{"n_layer": 14, "d_model": 256, "n_head": 2, "n_kv_head": 2, "head_dim": 128, "d_mlp": 768, "vocab_size": 2048, "activation": "geglu", "norm": "layernorm", "norm_place": "pre", "norm_eps": 1e-05, "positions": "rope", "rope_base": 1770.0, "rope_fraction": 0.25, "qk_norm": false, "attn_scale": 0.0884, "bias": "all", "tie_embeddings": false, "parallel_block": true, "init": "normal", "init_std_qkv": 0.0402, "init_std_o": 0.0, "init_std_up": 0.0402, "init_std_down": 0.0, "optimizer": "soap_variant", "lr": 0.00256, "beta1": 0.95, "beta2": 0.95, "weight_decay": 0.24, "lr_head": 0.00858, "grad_clip": 1.0, "warmup_steps": 200, "schedule": "wsd", "decay_fraction": 1.0, "decay_shape": "linear", "final_lr_fraction": 0.1, "batch_tokens": 131072, "seq_len": 128, "doc_mask": false, "train_tokens": 459800000, "steps": 3508, "dataset": "wikipedia_en"}
Each number is 500 + 50 x the weight over its row's rms, rounded and kept within 0 to 999. Layers, rows and columns count from 0. Numbers have three digits each. The size before them is the row's rms in percent of the matrix's.

# down: layer 3 MLP down (transposed), 768x256, rms 0.056, rows 526-539, columns 192-255
# gate: layer 3 MLP gate, 768x256, rms 0.0608, rows 527-539, columns 192-255
# up: layer 3 MLP up, 768x256, rms 0.0629, rows 527-539, columns 192-255
down526 089:591528501528524407524411475414476549499560423446490514535465402542543562463519539527451449468513602525342552513537479503460471494429541560511458511486526596473532537535511486500537477477620474
gate527 097:463538550490423520486474409572622513544482464486527504510535615433605451476519523459571553605514483501557514550554488538517460493507467501457514533498508561525544581544399525458501484434521465
up527 098:544505505479393489512462485497558495479367476568516456550419601445549470402508484399533509616500431625423465522533498416468515417550415432454490419485542560589474513548436422514508466493525545
down527 097:537500494524474545523447580437428513522457546595599409507394485504381512474612522536485492444477435546398493440544494522501509450420549559561515419474523470573508509552466490467530455478515531
gate528 101:475568526471488491503503460524495469480485547530468528475491425438412516501467425467480430509437429573463572493507395498506501583532481467573614449529472575444486549420486497446453517490494435
up528 108:496507493440583496454423455406531462503509577568500455515501449482556495425463517517445535558522477493479438498561511454522507478546421511497466502509538514506441474468485566447408558534601454
down528 106:552478582560494578568486418475536481457511448426426501489538443434636459554572540568420474459444566477526508437526503575452483502575549571643468471470589498473512541510434592494545544431537448
gate529 103:542512427496364457516547543468497483573507537478516449554537463439523571453481502581521455467556539577481451563482503470536456521481445559475460451446427483514526532505518398507463462480477527
up529 100:554443493510497545491499520428526525491481559455489470451532501556611439553501418528474541441529572516506488487493407566562521593544599551489513487561495454609451446497462441464437559542479460
down529 102:522545492500505378484436474493471440553511422573553473525512433435537500490558515509561540541520499502509469547528530552498434458523425436609574452475476551327478515441455517561543429460513593
gate530 099:528450627489492551530389597510567555452474542485438545422422493497566484449487578468442522548420478576536468475450467541510425535464575504429440621523498397602477486486526518449492562536447492
up530 095:551476499479488561464516417469465467555492485576548602439413525494442494498537541506543461521527484551483420550534516586455410481482508566471516464514630526455491495555463459580476588572466467
down530 100:523532464506515450481554490489485547480491568392488436464452492572536476465455586552492463555417486441523506442446469480559355465526581445568503457440453444482479498424512506485558513431509489
gate531 097:532489458464527550420454494568446510514506466532490574456512487474479381515531510429415447425521485591542458446618392475438620479440468516453428555571468435430489570488500438553435503477521537
up531 097:508458494477498465476465513540505504500470468576541491535428490550489663489483623496497588473502562398461527458545510540378515491616503568518528427475590568514542457594442557558496469538551474
down531 092:463515541487541552448500521487447466500439549451493477456574429477507409489559441489438462487455467554497522560388528474593470476360537440510471514478439496441413510422496442532498476478567557
gate532 100:532402600476493443534482469532569521479556532527515520544410539461433395333494554477482536421504490551554483502508567503396504553511459566465488555535547489440557460457503449433494450508449514
up532 099:587578494552444480526538534478505452527451486451523453500528564466410491454516487427521577550485412502483551494548586578452535482441492545558541594468447497524488451589472574529418465525521481
down532 097:480439444505526465532548529538465504544425429590536460502423465600535533583450461487440546468481592518479561518421602444515519411521541547547384475457464521492461475483582427521421486525456523
gate533 105:466581485489430519514454587450544509490426510407552565568488476450451528484434458489518456423537554539510654438477409498409460599449466562427604569538486453499543471483522455508508463527535525
up533 103:500497485512482609511518488467541521478442487508552538439501493517539544533552439529609468487563566462543570468505509483491499515499424544485529529581432496505521521546556557454457552566506476
down533 101:514456499461508468441539467506493464493492527559514545514540519547576502528461533528538490469494590503485505489527522406462519399526525499519605566484417561494483484474496553510554484563505505
gate534 108:563545463579442573472567504533533522488471472529487452476455481537472437515462527444410518569454487569552518359551533487550551459414432521555544497570525481555591553522501485533417503536555509
up534 106:651532531668445487575474567531457520515550489436553384466447508440485567632452455561511479525417473520539454507539584472465521522492458555609466457489461486422523538503550533477511487522540512
down534 108:513407405558537481630510501538503488489467480510621502515561499450372487521448479416578460505452470458604553522492535580498479510581509486447500565435522529574460475530416614462523493524476486
gate535 102:569490443477480430484534438464496558489562506567523513429554427459540516492565520451544541523469599511433540511431406457459454551572548443501521513602565481559397536449477390453460535450534455
up535 094:575517487436430469465526497492576555434521586435619474518490495532547557496606454471436482460582494478545497521454467483572481509415446539553504506406523527449497501441436580476523401506456466
down535 099:539572521552484478539503456495446481390577433507464530467529427507559567393455532490594526493461484546452471548453459519404577524565484463521480495554498563538486472476523485489463530419446425
gate536 099:485516553564534518458458516632462526516511429475507501454539447541446607515576496493474507419598512547512495484506439575569406498434556508592467409489462588495475485517473423516527484481519490
up536 097:482474485501542359492556380525463415506460559513510483454564485424469418528508458514370454528516520451494420495512500369509491516528407535494497525422406529535503481581543508482569453471410468
down536 104:637520490425513483501540437526513485524490494397500493537553484523494499389505429498492432496503532488532474446502532427497433556390502547520519481501552423446533511554550550370471469469572497
gate537 103:465556455459538561515582506622521520559446485565529498533485459509551525521596520444434537503596469456528540470535498468473554500475502544507559510514490567508599445546525515639448404560503553
up537 097:541498575491493560513481525499460498515550490497447514541399468421452569479398539513524519472473602473531541513538522556482466576466481522417468439450512502538457529425437535438469580433447521
down537 095:521509536453452508481573507563528513551490537497463415510442426462488539546557544444459593562496459458485536447507468460504489531438549552469544384475546516435592538517559569603464483542470462
gate538 105:545569496521481522481501511503465499438540522530618486533476480454476522495547497427493506436551462494491423448414495564470393604422520547487474531574460531481550554416574502493443485523559513
up538 099:542564501578512502546581509446535494530438505550490446533472526577498571509482589494557364616512439480592563438499532607551461458474486519531579515489495474463497519481536466463480543485479500
down538 091:555475575429448504524409437454487527536571503494473519605524499436460510494508472433465515427546427514505468478509474421443530576637462451493401525476475489519459534540524657537501477501418517
gate539 106:440614548441493442562470589466549490525555516462464532543542480533502487567560446588472458462549337504503497540603453491413525441491536555545558510549442547453503402410416527500482545496465507
up539 100:501527558535565526518486405548537442535578460451470473538489463561527532517613555610518498476507451458451543541521509514385486462484607502527561505540481413523514514437489480400458463541483483
down539 103:584512499478520534477552407461497519540489393504534482457500384542534534416497510448525557538577550544536506463437561535567517514547482517517417461500544468588481551538501450432544433565604424